Part of a small language model's weights: width 160.
Each number is 500 + 25 x the weight over its row's rms, rounded and kept within 0 to 999. Layers, rows and columns count from 0. Numbers have three digits each. The size before them is the row's rms in percent of the matrix's.

# layer 10 MLP gate, 192x160, rms 0.17, rows 67-124, columns 80-159
097:480562525512482520502507475478534498502489473506486527518483545500529490471436535507481496541517500505527494488493477493486526531485532501479503470482475466505520475507516498507521486491461508499461520528490541431527516516489532507505471529
110:501513524451489520452515494502474475531513475525485515497527459489529550478533521484485490509487474510509462458505454509511533547502489512536521528508525509524483495496504482504508557497468530508504504454486528559455511491497497485528459516
101:541500482518497551519501458508495496518547536507516476487508484510494489519498453510508499484456489495498486466500459464539555498486476512499484506467521529519500514519544473505531492493504492498501544494488484460500500471456485549476497528
097:519518507470532498469521487480473505508511558467539536478517445516526457509501485524478518456513434498505494491512499496513486509468455499512489502454480521491503521494521479516476515480512488503492515481514515475481476520488467481476492522
107:537511552500482440467519481503503526500527500513490489525515523452495520488497517463473483557503514465527444486503507562505502495498480472516514464516566535521526512478471486497503521512494518473491489489507487516446507487476500492529535467
098:473494483578484499483516514462517504485500497483519499495509554492540514496498517533531473567507491503548509478478509526494473509536470495542507516543484535493463514501487487527534523512444475492507511461473503521505516483470486491549522506
094:481520485476520537506535466462504518495483512474451487500487502482490534486513524526510504448508522518512487515462515496500532505513510509524466536539550481468538488465506479531497490554496545440505458542499521488538475496486529481517479569
102:470462500472506512508486482522467501496515544492461519485496479496522458523519459514506502535532506490506549530473506471464536485478473506514504466501488523485518511523515487500492456532491525522499514511458516512507531477556537494560518487
097:476458516541492494534489474533484482482513480491509502524523500545541518510548527550517504493513500508508473474470505500477527539531469555484502501487529514519499517462533500488475499516507491523528499555503490509521504491488456503472473484
095:453546444487472486476519542516544464492541493463548498513510472501505487508504453495521469467547507514471507490547473490512514483471523458513522464498504537487451493557490511509504501509507513502517563515537511509539487501465498520492532458
104:533479509500523464491489499488514522496473516500519537521515488474482473564475466485462551542489464517482472516543467518484530495505508480512474485501527513522488521456514467537451487524489488497545494501476521486524478513503517476489505461
103:540489490484546513480480494491470510499495515558549500496461507471486467508477497514518459513500499509527514460506484491495494471505471511499478525515450537507503487497477506463493491512534527501532496539501506518526487488526516506463523496
095:470532454430500496456492528558508446497488478520508497520490519483465491522480487538496474492517520514517501519517492488507547536495511512524519514517534514498455506508458467520481445435559489494496469505466510480518471542458477551512535483
105:491492502507526490514488488514496497528536500525458499490523510467475451491479477494476510474492539535524492491501517522489522494529490476487491504501512488511494514515490490489488532478525458523457512479546530483518451548513537519527533518
100:512531475462488512473495493518461478529544482476512497486520523535536478494476499480522525490512529477458480530494472514491505473495507516500473445496526514501500507518499525489543508456548460472493474475571507490484496520541530540504502446
106:509478520537548494468493525537522489495486485489479520518489463543481528502497527449496531510503536516508477494518473524471483497501504518498511488491507512527456479511489500481554451488493526463471485448518495522518518547511536536511493499
101:466488467528490519551533518489506508494483529505493514473524471525500505500493513464505518467480514531463478439507477532497475475474462507525494489442529523483543487469525482522468491509532491467522516503473502520534553476494482545510481502
090:512513455479523512467458507518470537489524488486452516514534536498526519488494509504551527451487530472532515489521487480508533493502483491534458545505506501510533506543501484505477511469497440531465483506497537472524486477491521486459499520
100:464499510424511558520483488523516510501500537504492511543493481491516506510467467484521503495489490494532486517454504461535470499462489467499490491506498463501523480492510526467493527504516543483504498535475473489496461476468463498535484511
093:483520501461512512490510530462477494522478521508521516519501461480503475493515495491510494524537471522511491513490495500505507517502500452544541470490475486455460477494502493514510452546488522506523545501503486523521552523527487462489440471
105:492495519508482505489537488505540537520509512518527482524501482491486504550515520491464450476500516462517454470451541504504452518473494496502471473520467505449513508530489510505544459488469539475493518511555504494506531461510462513501461493
098:526486512478478503491523468519485502511531483552455486510537518515477540492536531505489488472539510462508503515541500510529526487477442535515514491523518479494492534522498466475500470501492477511516472484500487515461483499528498519507472483
095:511479458466544486460443507503517448482488525508480497461508512559550477498535508502504518521538502486521472488524488544486497486477474475536472508519487506500510439520475478515516491521467451471487490489510478530490493463518528471510517520
098:568489483480491539476534490483506484556503515533545505472521459494486512452476525530511504513487552518529494520501528500480506519490507492489534517492507499473561469502563508470476520491482525500507514496505535530481499504528496473499496507
103:490488508509459522507480495484469479505525486502518506498467496513507530495511505499551507488520510490526488501530449486521497462520509508550522517474491497525497499544475491484526485539476506514515529497513548507498509528518494512495517477
103:461532507491550487503521488537523511480501537495479451464537476479531505535505491450506538498516499535540509457478487511528518527493489514513481476499484495496499492518501543492471485501447509509504479505486514529517521500501520501473512483
102:517519498520470514473477510490508493488492504523497506442491460458474539515527491497530461467483472459506528443501524502539497486493507449472480547530487516487490501513529472520490513532520513522530501521492521524517494510495472494535523504
102:536454518521507505479497559489527487451490524464512479500453493440519509504499501558461477526521527525505510514479532455501496514502459498539485531506444493478539539484532515518469526512499510481474519499509506517447484464498525481526503456
107:567494481503513531481470543502504491471478459509492457464491491494564507498512517452493466484546547484496457520509513497452498525485515479487480467481478480494493505509531483517515518497512454492493489514506533473498498488490522519463504454
104:467494533520464502502489458537483521513518487503500512464532492485571488520515439494472481501510455553507477469475504483493516506497487498470504524501536511522515498512479506503548485493515488503506527513535508525504540509469528457488521507
098:503525488516468521492516484498493484488449503526480536509531536477488459527532517495481497479496486496538497514505517520487475526527546535544494544474532527551504506484457517528494477470478475492470463492507537525496501456504529503508498499
102:549517539541538494506471473495501481503466497489448537529455476489492502531518520513516476504478490437519466492541488510467450500520511559530478491525511514476466446522500470477526524512464477493507512480488494476460505474499474522481497490
103:518482488497465524530552508513471453497507466494537498530489504469480490494487476496486493500520478521506490471502470498530522518553493535503490492534516489511490518504514554534527522571509510451493501500510503552509484465478501482529442484
097:505504484543496473474526488525519482508503527501494455512500466551482495545483506486489533496495479511510535512459471486516545484515506531498502516551523534469472502458452463489522506520502532495513519495513502515559452510493497516505491522
102:528456552494529488513497448475534520523552498491492497494532503490497491477521514521499510514483524525460506512525498517516534521507461500510531521479537498489528498523457514525468498483461528500538517501509535502515512503498502492515513480
097:514475471460493521486483506487518480523531459519535491475524523504504468554489497535512496479512508508477508493476441479492503524476503495535523510516491519520526482485486494497532509507539542511550520472489488566488494441479486480492466509
099:513529486476557465508543475491454500488447469500514511461453517511496497486520468511423515508467524534525452483510524530522479457502514481524478527523484521539464516496514474532492519498460480497524473504502502458465468522465452470508501490
099:499508477516546540469523488484530481528526498475505440507466486472504475522536494475480492502569518503478474494478502533509507489528508462508499488472484511444512465552521494520504532494517467534505477534529511525557565481530522483509487504
105:507516452481498434487474527526497523481482465478506565458492526474485493501485496532501511526480486473465436493504533467550518463465476461479493464474523475527503502509511483513523481503499501447529495511449507509465468530502506532499488494
093:507508445515516533491520480515471461474466496462489496525512517484508536498508460513515490510516509495536521539473490483474489520494484487495470533526512492445515479482476483501489539512523520475456511545531530540502499470462511508532529507
100:516480529505480512496465526498463476460519467504496571493476524466519471480494435492485485519514492508501545470505484459522512491481524514503545481492514547503523517477525499486510530505502507474481481493511485483523520487486530540498462474
102:544546519494480469480498506535444511468481511465472537493532479485490493552504434511510478490498519484474490499522528553458472513511524506519516461444541522508494521506537499482528477539498519498507592505536500529502464460502492507534524475
104:476522492514464506490479532511504495451536539530469501480517487499508521501459508494487513516483492498495491488494548518520518487487520494505516504484506513486512570556513518510472486494505533500522442515487510461546493488462496477463512491
101:523489501505514471470438514459486504489519484450518528479533474501473489504493534488515514516487508509499510495505475476456542507526455538494528558506534491456524482503474480512467518503549489482487506448480490507501505508458479483489528491
088:488473504509510527522505507484477526545541499459498475464509466495502521563513500470478511483505547530494475517521552527529472512515486507487532448514521532517546445530520485513505497528491531521503468542473445477491528515525485482545555488
101:523502512430527513491518515516490481492518509460452556512485537483469507544511456469525525502471519493493492561514511482535499491517518497451511470513497512492514483547541474554488459503537514498458508532522557481479497485485503509504493552
099:516531551494486485495477478534523490496509483507524514468498478521543538501481487467489509462497523538548522460462506469437491475475540487517533451498472497501474517507538496466485501495519484507539523521506521466535496540518502505506472466
099:483497490511552483527544489514491456548485496508534518513513514492561531479486504504477502441501552495483497557527513526504501428461469485557491529509534493468460481505510494537501513499503520519503470463523544513520468521498494476495467496
096:509467487506513460526519517484527479485522450523512530483501494537456502531496500560530517483461524498483474521503510486507523508500538496527497485512461492473512469548506521470505471539510471512468522500503525505506496521473472459522523501
102:516490486472548478510496522523547511534491518552526497451498537490494535531493474510463535526517514525499491485482525480474480561491480458466504460522555503533502477514533523500553514535512480499485484535495517471509500485485505504483529487
100:488506500519508486491520516465509509454524485498464506501493448514495505508505523488463518485519516478515504466475517536546501478474493467519500498493473541491469467492481507497498507482499485503542497446473485501521468468517477484501461483
097:471542461511481503520472478526494478524522510532544512518457453461482486545524470503518493501523542510459486480486504511517451473525491485454447530537514491505485509529522500510525503472461526489460469550510532476464519475529519535506508466
105:457503484494540498511547496456525496503517459474474491501479502494526516503479494509517511470510529492508500479519520500510557481483455473483534493481463485504523483493495498510469466487507504474460498510511519496524551473518542469524497502
092:536503451502495561477511479510529474519517511490475478506512489506570537498495530471511505527485494483489511532528520516504497538484548508539481496505487483476521478519490539506482502554507503532484504532522489532476501532458490516462495555
100:492439463527506494493493485523479514520522492483486542519493506503454474473504482491495487468550554518484503520509505500469475453496467492531473490522487486500531511493513511503471522493489532509493506518508479522543490484449438502547519505
100:470504509500487466508542508509473519489523456485458541498481467486480514578499537526520484474481503516480484510506518501540501490536462469511429507518531510523455495500481505487506520506495493498498506533522476510517503512479510547491541521
100:489495489513504510447499458462505558463482552495496526510446509503487481510545490487475489507481528514518487531487496498488485507491566511485521537506553517527496517482536507504497446480464501460466488487493487496488487486483496537508470522
084:508505465496541453487522533498543487516474484452486489541512490481534509521536456483508514465502472527476518474499523495485494508470509551542503469496485481487489509502503520492462481560489476521493546477530515465472489488475503488518514505
# layer 10 MLP up, 192x160, rms 0.175, rows 67-124, columns 80-159
100:439526456518466504508498510516500531480506498490493545495481465501432512493542484480513536502535535498506540512455503501515445496462499510512487486553523541492474484490486494481494478492486494520522510470498457560513496489586446489525528493
109:468499503521516531484529482488472501484497476518508531524537462496494488497498503531538503473546511519478487521503488496574502502455510489508482531457510508520492526501548550514508501538503504427463483548510506506506503450481475490466468500
092:483500495483544542463519516508493490462554490520509506505526520479494492478493530514477525454505486518483470521493498478485470514529494521510524511506463518502484560478514493475488484468511443512520530534465500516447524560499527542510495513
093:496538478506516529455540483517529469470522497473515514491552502498501521507535533511520492471471525530497493539495495526525510515495533548481505485459528501519481486522509483468522516487523476483502530503500498497451571487494533498529490541
103:499472471460524469517540530492475516507472474493527480491477502464524472502545459494520497499539560479490494507514530514493506494488506512427496467470486486519491497488495514526465513525490566506469458523519493515489499479508479516484485490
093:505464481498506474480500475543488502475522469501492509513561523509519521541481479525537473499468492453511498495521461472497519509458477475509483497472532498491491489519498511500506541487489471572489488510544467498450474468500487523482505501
090:471544486511518495515526518496522499500507528495499502456515489521514499472480488544526466543510490509491486517479517516486454490490490515523497547534518470515500524499534469551463529535509446501493494501527540481487480519512534524526441520
102:499484490524508554467483500497546544493480468500525520523510506506499472511466457490498478529482487469531458466507502479501439487475487524505508552502509555498482456543474470500460518484519519516502529480484493491505492470526515499470516437
094:510512501482501486499553446496490497510520500512490509448533483555446481504457508461502500486480549498495496524538544523506468477538545495489492475515485477484460472543489547482466464522504527502489580520504480505493453524533473513494511491
090:528503478475500476519530529500451457518457492489473496486515557496469491513455480517508472546564445509505504497491502486472513503479486486492552500461499482557501454492521510504511515492500523522506503523548478482485485495536491494515523496
106:477502520481490522500497518532491517472536539441496508514544521461517463461512501539532501470461502506490466499479499496451495494544513491465496523509510505522497502523545515488512476485509513520464475460505480525551476489465479504503460527
104:487529477499500494482504487505490524477537499520505551470484501535502538485504466580533503464482567517509509467527489494510525484528500497518527515520491539502523531483503479487513489483470492470489513509519528503472511527514500495493479466
093:482476491464493477498458526490529474500520515523463507496498526533480519534514483522497511476482450546511467499508512513512514525533526462466514472497482501537538533492497501506517457474521490451425498507521502528502486495489538573515533505
112:506514524506495492486478470547554468511507480511517517469482485463510501491517551472526487500470513467481461472471490461521487503488479470493578500536534495501544516483460507517488498430525469464466475515471490507472506522508512537460490484
094:522519490519485504466496524559468506535500472462499499490531532494479493467520518535458474518502483520522503505540489525483502503510491467509489517520526488491473479512481511507527459483488471484447473491531470507508518470516490560490482487
108:485467478472540546499499483502534498472507482512501488521490490505469495481523538489491485482522476478461514498523502489543510532515522521457511495525503527496521462486494493498479506488499522493471496478496478548494527471517484525480491510
109:514508472476495512485485494494493482523487466496505516536506490547522476515519483517531540489496531546557533517521483479439557519536552484506500515536506484472532515483523479467463507519501503455513528492520493499465461475492524486512472517
092:497477509475472494519519513565481453515508484543486483503447503507470540495455525504495457473511518517547496494565531494478515517564511523469535484493517522513532496465536505500481521498503502472534518482496515455501478512529492460496480487
100:522513505433463536534497489507473504537493509550491516485497513515543487459494484483506526471560474497530474502519544459498507490478530518525500503476536489496504508463486486504527515484500464477522508524484489474543498476526518491545504486
098:524534476508474467520485513474508571499519474486492499506492504525441527481456535509562514526504477498472491509499535527485468487515482514488507489513488492518527483524521550529494494486513459459499519498497522501488532546540484541501448535
106:528467572489505528479520538515489467534481432491553510503514482519512529453484495518497492532440504468522512524478504517519494545515468469490490535488485553488487481449491536503541507506479469499507510499529452522517487525469517452485492511
095:499502521458525486496510487507491476503513519492497501510469463494494500487517494506524490475521517532497478482484460459425468560521486487543532496533534522513451501465477478534504512529486568443470470473448484483492524572505462485533498486
095:522540518492465520469504492525522500503484499490476552487515500494486493487471500516496580519478549521536500508528485444464519498510517492468473520497512461491487465495547471498520534559486461541510472504499515576486483476506498476509501484
103:521494512539490487475471493482500497512471480522499533493469510486513493505514538487527515526516493509506508484499498515508506501541410484512516481490509463482576494487518467509491527505463511503486493430509559537484461475489510462529502520
104:495507457503491481489530495487526515513472496466495507457443504469468463454458501492478526531528482479494523515536502481500498550509487528458531537493497471481471516458495506470493502519500452496505520514511496545458515491527530504490510497
107:485523498511502460472528462519511492487485537546532463470544473448482539519516496510489532460554473480504507492500532427529534523522523499492486489489501486548537490499525514525518501505471483503501492513485543506463514484481499502520499505
105:476513474520501513494513535489507542508500504490539454472527491475431472502436497530509512508509518498473479524489482525485521495492536496530512478463461481486489549471482507493541535510498481458472461522526466505509552465488517516467504450
100:472494517483511489515540546530526484513512466548527520491474447483521539462526516482530498436478484496524485500554480505476518477495486506478540486526503503481506503493513518510512513462545542515509451495478504494505523523517540478496499562
106:519515477464488477488517518500499527485483502477500496541505532454480486481494445514485529498525550503502529525501548465457539496449515523508477496461475500543511512527489521463488467507464496493509482459510495458497465509523506544530534466
105:526495513504498493507520498478506498532473490510483503519483482494506473480503470469522470481482465485474506482521464501509480489530473467489523543496484522502479505485494488522472593500452497527554472486480533501474506473485557526454507523
094:492493509514498541507477516504530509471544536495515544486484506523504499525490477500507490531549514535494520541567441508504497508479491490451502500466490538503519495493447507503492475505479463471466451478504505475482490517485530534521507515
105:489492474523521500513521520516482455502483547543553534480546530463492534477509509516502466495553448470510500449470492528535493499480494473492479497503510495491476549491490471538520479532526446518542480492479478504476503492455514474507455531
101:500466486529492528524503523498504493477520505479496492494506493488507484494520478578513509507464483484522491484522539522503525495524510540485514506486485509507502524521474451511480464489503511475468512485460494494519503517558524487447493475
102:470489548538511508537516517512531452509461477484503512508547471518550499478498512511481492488472505489482464493509496491555502536512528502496501508452556520513511543493495536513467501492460491515468518533491485497488501513497528463485469484
093:484457506506459513463482504496514491507523504499499470477517505499491516505478489472470519471481508481468512447517481486486518558502489502494504508517506461461504482485487492524464538445490480490544493455449504530584483503528484497459494521
095:499512496495495490536500496489521487513484512503534475555512478486489508530531513478455495498509481468477478516486471524526525493467513524507521484461514509550464458503506489492493455506458475488511483509486494482493546489509481517521530468
098:510470499510552544489522501474516496477475516439521531466471440527499488506549527511508509463465535480456517507510491489477547472499466493530524472504482505488486472488466493534516468484457559487486477465460538526529516505501520488513497474
102:506521517542500485492452492524476485499492472465500492497535488510513531484541533478497488534456531491482506488512477507480527493491501538522476536445488531516533517473534457496540453513501505515469505496502510459485486498468510503510510499
108:475497512500520494519517466484490512494524501508499522491533528488488514520464493456473478504503498502488505530505472520529447479481474484496504500475520488436463493498523481519462529528482482483484526465489520533521514532505480488497539507
096:485508505495521499494501463444484486488474490499467500450488518522515500525453466550432491429497499476504481468537490548513496491507484554473462477509512503486505447533511470554513498527460489533463497504464533464507511505499510494472480487
093:546494447529514486497519505502438502490465491474487476509504499522524518521493504507479508469456532484505515523485492490461531517499450516499515505574429522489505499490527495516472489517487516506460533506471528480475505537508500508490521528
107:498572484492481519482478535473524506505484514463484495496496489446518491487510527516497473521476493531445533475470488506496496518515521514493494483512469512524508517515540483540505517516483456470562461471500473536468537477504477482449481502
102:515539520508509529480475456502454467474471466517481550528500503509524495500512544522455526490477496489485473481531474516506506512488477501445531557505497497500495486488563539525504485507484464507507462509455516509492498469527493536526493498
102:464497516526457487492553527483499556541485550491512478517455510474510523522498448478490516464479528496493479464526499517502480497466480518475506510510487465486461515513467500498525461519484478473497558528489525517522479528537540508492542473
087:518467493512478513527491526492445509516568517530485532506511507494506526563504509474480526434484508561478489519486481514531524460497507438474502466491516519516523461484520457497476454516465505469535478535486477532525529531544487487494483488
101:532500484508496519496504488513494473464477457474502509478495487429499485444459428490522449496521512478483532492486497466489485477494498522480516534497486490462504511497483486539490513517480488505519501473554458535508540480478470489499518496
107:523493445496550515509490503465525476478458537473508487459509529527507506509495501504487482459514490485479501535498465518525493512511486511456490456497490504513475541499477489511494492463513517507544503493466475540462567488507510527540460473
097:522502448499500518484452524548493485515498491498488499476536483482514509492493490483492555482482507502471522508537518481526488502517517499491506510525507470448523474527515508493484520468538494498499495497501502528499515478485537474518506501
096:497490479533521483502478482475514488505482502493444487500466510530503467493502526513486528482479494488553520452499524487484460495504503497462482459558491489507503505518489484515471481478494512477524535539439464506490501509499512526538506520
109:531519499478481475515461517527501479511503530487465499557479459528515495491475530521544503486486503471478513483515565500486470488537503494489493453499516528573538497500489514534505505513505483475498500477512524473478525507468511492533507456
098:549535457525497521513546494472499501538525518510494475534556523495473525476517483500526530519509512527494466523519517495518542517513518497512488489483502475505472478488507497477465490502496482505517496528504544536469504538469455447504554539
096:518524491547526505489462498548507519541456466506506520489467487476498497514510536512448512537520462483446491496471496529496453511516492467490509490518524490501466524450472545540479484508517506480496509510541545469449504482478559505532481487
106:500468490529508484488484521492517453545509509478518502470523523462558533483486496501477509509501503491518501533501508493501522511554447495510477500500485515517506507503480529513469492473511485479462529502515472496535502507497531492544505538
091:514537466476467514512480486521507492490503555478485473478487497490492509490484492545478494479466521494469487490476478521518459517497508482493544462486503515447534470515488514499484496458497472525493496492543508470505510510515504473491455495
098:516533514552504495532504489494488504513496464475522511495475451470519502509521499564489511526497513485516515454516520495489498539491468479477488488533490483565495476536525532513470508487471485513484451483496511504511514489486483497476487504
100:523480524495489469497507461559474450494471487513459529496511509520516492533511540534546490499486478472506477481488491494477508498511485539462476470514459526516467511527498501516526521521495497530504476511515511490471514488488519494538526547
102:471459498534501487549509507481469536498527465502464501546484466514512486489530465508486488514532479496470449483478477475511513505455501482493495497513542475507464485476517472498437515466504462519485482524476521496496516487503485478520534532
091:475487499505548451535523537518492481504503528463451478500488516482504460480516523473482526508516512519491465554529482491492505487465492521483530548542463485494512483493530467494465433529463497478478511510525497479497506508515490518484464551
# layer 10 MLP down (transposed), 192x160, rms 0.157, rows 67-123, columns 80-159
102:494480530489486485481534551470480493505465496488510484458542493446513531473499532477480532448493525492499508556549471517502541527490469497483441494503501509540477509526492478511559478454526506524472482474550487501492506479447503445541525565
092:483545501468465469482477501551475499521538484529518502458502462510524503490510514524497481467550515502521476504501504500528511498532458509478488527488479475534492485500531508490470490501496521492494479512514497498540492501536502473495497520
100:484494457529497474524456473568506509493504537506488512493483510481490542502506469480476517520517498503510505488475501458555560472463470554496465450492477481529506495486502513486493514470449509457541510498541465504491447504513491521510494524
094:504491564516511516528488482479494518520506501501505520472455479522475523499479512455454477434482492499520482481489565494500529523524503438516509486543498516490511490470494511496506477525520504538486577473516521518521515504477480499465512535
101:515489498503510480483524478527509521462510485510517487568496488489474551529458496521494544509520556489508513482484441505483576503510526503503494488492499499472475509467494545483513500499501470494520518516489491457499458539519522515488471530
102:533510481467490525499475493440528489493527559505536522443512489478482497537522488509472511508524464548462498469450499498494483460455493464526496486493477503480529489512491486498514485542496491515510512524533534547507525502514485508486490474
089:524511516528517521560499475503484493492487488489529487518493491473492499429538486453537549469519550510497521514507504472493469502490469493526551472448510503518477491507530512512483504521488482515524498504502436525474507478489546485523505478
101:471537498516487471491532485467545530532517562487523526488511478497491515477484518497491523523470516486535481495509521440503461470489501515511485521540486495457534514490527523495566506471479503473491483504542487452512515526468490502473435544
097:497503493541509465514451532473495510509518466452516564514536449520502525523534523497513522507446469498477486513515525488459575471523530526485484476500536505511467476517515514524500516510483475463497534500494554488498504512509470528474491498
095:546523494473471565508500456496476522501473489527498540505483524518523494539483520510440525540492525490529510482480522500461492520511470448509468549492470495526523517501493506542508532489476498488524480506504467503518486530514521441500471482
106:523484523489486489522510531485475502507485519507520530553495504551483511493489543495485539476512466523531511511464508506459470531496510455456519528519495486523465428522446495481505524473492460494510547468511497490505515472467513504507499492
106:503569473524473490493476510493487506499488479504536460505514491508525482492479488494458503481531487482499491523500486508541486557478487517485548522532480486505546495510486505470514518474492458471471496486428469521523527509521489479500514456
091:508495454485484519488506500487505471518485520520494539523502492488482525491505468495460489489505501496521501530483531491502540532535553523483447503496483463446439504480535484499499527466487557546468471489498475503497524468479482517500523482
106:463567475480512529480532508508507500493513524509520476474474472513503516534475512501524528486493492505470489505534495493525506505489472479517493470530529510533486454498501466503501498459455469502509532507504479504505525511449495543456485510
101:500477512507490479530458425503478506542512499538512515499489513542476477471544522455509538536486477494515531533531505514473500489481504493486499474483523467507494481554495513451500481502540528504514472509482483483512493480512504471510494495
106:504525450527502523505514504511496450493515490498455490518506530473473495476514508505492466487509488519492499492534487515480500477518487490503521503530526498516495473530557478516507538523499510518524484484491524522446449492488468517478518526
097:527496525523523515526506528487527522466565501478504559446492560529478487530485496485514440502454459518489551488529521480527484480481461523487500520533492523500507467521515485492486493504520479481489544525515485520478523505506475562469498501
091:514530472489461495482498487512488519494532497514485483481516505526517501362498546542502527470503505484486498508460478473513477487453502519519484525533495477490500521468476507453475457482488464528514504515465497509497504485525482467471503519
102:489511518490495490553441473494498552501477504499495525502475504503478520516464515475483500505492530535494519504548460489472502530506485514455489535481468530480502488447483485501503494512498496482530531479518530523483500511463507493501473482
099:479502538517468483466483489515530483493523472479456510457519531531487503469547484528479535482488524506516541482530502495468517443506481491550515529479512489498490467483522532528466464514492500512495499489504514536493511517482456476504497548
106:505466515471482498509524472549495558468493499511491526478551508450487481481484509503492526517505482529450525532474481472546542442490522468507454546460491504511519528518506500519509523482517520516504535503479505540499485509477530527482489520
089:465493508513521512503493548474477477521511524482506496502526502507492493423551496489458517512473503488471476499513485471504476506490463531538507509481510515498498473485480481500522503521502504528490514488478493508499539512463487524477482533
086:492486506469494513535546497464510480538468483497532488562547501440455505508509515489508497506510535503486534538476481489515469479525498500449492473480476529452452538488498546509464445466532528501487501492513486516465521466475542505472533454
095:509510518490482495468521461509476473499486480473554521480504497503468503344468465541532494504512504512511486488496496494507473503476494505484488514512506533499548505513522516494491483477491490479516496501540532505513500486501498505517493520
102:515522525498486515550546484507482513533492480469513492487484457496460490533469498539489531542471509481474528518530495471471528471521504546482525473445468507519540494486532497493513499470543479522452506505471525462496496480502496528495461491
106:477537514499501486506489460506536552499519501496486512534484516482497507500558504487486512496542510487511557504482526471492509482467519505535463472488518491489516469543511553508477465499542544507492485512460508505482487540473493474487468500
108:467500514532478507511506473528494540498534489489542492496508500516495515541519533510506533472484505510554497479475526480501505519468501502538531538507475522504485513566476507490494552451494466513527507488527506539483506464508514515500507458
099:535481511493476516479523514464487509496512518495505534471513541497535531517520531494485452489477472490505499523528496529507504512487501514535486517542521511530541511538522521471497462498472533489502456505490491499525496502508497474498543480
103:481508502513524506547519520474531460479487535497502490497470484539520530524487493516512496499515497490537460516490512489493487443509504452453501547512518468447547474500541523499511501505522476503513504486492503510487467497505537490506473489
103:488490443509502498503493528465506503457542486489504487506515512498505544470455496497499538475520470523513508472477493502516476468485500483532456476462449481470495473471561499473505490511513539531500471514510517516554482519472501507490479526
094:540486500509495476525512521485476475463503506487523489476472473484502520531515498533481497498464513438435492493513489502527531488471478505509521463462483533484478480515514478508513491495515492538473514492516492512520517468495476472472541539
105:462466496464520489459546473495501482532518534481470510552464435536509467495515513533502501526470481472491478543486538474500494494492543558480468481525484505504523500489487501478521485518508540479452530502511484476490492556498521533520488477
101:515499489544507487476462463482501481524479463525447520502532547502516479502533535489486497517490520500528488514498487434495476504522534489500457507506529555507504537500520523468506499499521517489486510460504505538475563499469500489488464535
104:482456511524493487468522511523473479522505531468509521515510501508492514523510476497484478465496503510521509492528554467484510538508490505501468521554484468498500515525469493477444493470539494473523485471490519516500433486538518490488496519
094:551517543494501472504483473484478485467478469507466504539478486513470480524497504479509476520505467517480517558454522482493511478522470472546490531472492502528515501460485523492487510519511472469510512518520522449500486500507526508517488507
095:490517516506503514501448557503456475489480537468475526540502517503492503485480543507525487494528490464480490517467550493510487474494518523533519489517517544442496451508504528526510507523485503473510459551529513498491442489488469521485512478
099:510477521491477541485493508510491488491550474516495524516494508495521531414477508493505517511495479516489470474506496501460465504482512507495469532504555523487534526472543518514545487518498540495501487480529496483504478542526459503465515542
100:473477497523506498480516493530532521480516499488456500485466549487512553502484479467497515482495524514513463526497453509510527562543487485544511468526520519533522464511496522455494522461488531469479487489514520480499480506523477499574524507
105:515527477555503508511485516491521489492480558499493511489512485458489467491487504518505470492553505504544470517542500498517526514519486459492532465482524474502490480523480508562490496473457476516529524486473501476530458510500547447491497491
091:514472511499482472485464528463525484530512510529442456502515484508500546543477494488497498535519526507507473525494506457504505468503537494483479468509499514499517474553501472498514502482471508550504539483526503504528505483501501509481500479
096:489476479521518531506516483490490501517457544529517501521494513513546452567478462493504484508497509497468439524493503498470490498480496486466539498449507479511503454517502545477510454498522489479503533503517543465536506504507476512506500528
101:471513501509487509531463472458525477512502461519521514566504495466538481489496519505493477515497490455521498517497545505451548505462534470447483498516490521459524518538510516514520552488489507473524499511475478504498501499468523542456448534
102:512511501482476490545495478464482506439507502475531494495512525474510520464504520515511499512470492531481521539484483533457447504540463530520534525524487503479507478534496497488508477483494515456522450466501445455489528455516464514484510477
101:485514500495479482550439481494476506515472509490467469526536528489519517591500530520447571466508501497496488514497487483506501503479510495460499557502509510488483504505519522512475527433545491504518500484452499501515504471476526506447503533
086:496489544524475505502494480532504481495499517496499469536558543505512550504488505492508514499523504484492488556518474491516523463496534486508530447490434518495522502514527467472519492508527507512496519506545489526501496472532535469519546467
099:490477493507509508504454513505497472436504504495522505547519468545470508506461514510560474489504527513523502476498485532438512487495452497492500518469461533486483496461481449505519502488483446495482516487558485508518511481463487520484502511
103:472546487510518484502518471522498473536505478486559525513524469544482491547491489530492481438488478472518498524499529476472535459531446432467533487499481529529513520463468494518511523511463514522478510466508480491527499487478465503526455469
094:450518510522527515516549478488512473531493495516557499468507485492571503522494486514488521481484523502434539466469506516495511476509517523541515540482469494500515505506497489486497518487499527492482517422546485498515498447470522466477483479
100:480514520514500494482510519496488505538476459462545548471499430514493503481514576484481479508494510548496488488530506494495518492488454477548523498499481493495528499500479494524514496511471500536554520453476521483459432505513536481508520468
108:528508522485534486485477503510498463519508447486506553490477508489486465516514505515455547508514513481494509500545457510480530564529530530513465511515523522553525480494482478469452514450480506531523484459514461467490508462497444489525516499
104:503515460553519486519562453498478516474472499498489468477492484505513480553495504478529533512463499499497460501527481467469499538515526498518512521529515531530533527476519513499544477483518515508475493480540466480546511473530522501497511515
090:525501494493471473516443518488478514548502520528528521502488484536532502475512521483492526503482507482494487539502488476509531505510537511513528501560526513526511504495525491512502521489497481490524516520491510474492494525490508507494501464
111:546549470549473487524478499484518527530438451488535498501485525502519530506514511492511492528501516485515506488474552454514527524516553489515505537457507474507469490494472489534500461524467470504511509544538492523502528528478470457517485528
092:535505495541545492510506488467496486493504501490502518466470488514494450580504472464486496475470479523513482503488471511525518526489515513511450495480516487534490534496440473503523490485531510475480514499522459469498505521501484523507538532
099:507501558531471483473498443490517479490491475523481513537545495479514470461532527459478526474483473478495520492521486505516487525489508520514514471457530502514526503522508558474478509515486478500482505510483519509501458495488494497490498549
099:536468440528529449490508507516484514515502478485506505504488530518473469500480535508468496499532491478458509516484476531504518516513506464494513541493492530492505503482536493484457526530529499495523508521520491511505507476541501504490485516
101:473485518492452508479509476480530531510502512457509505482495496528515477510520473517476486534497492485450518484435495467510465491462487477509553494535486438489506458524495507467478521474533510487535527490518535519511486512520547497473502479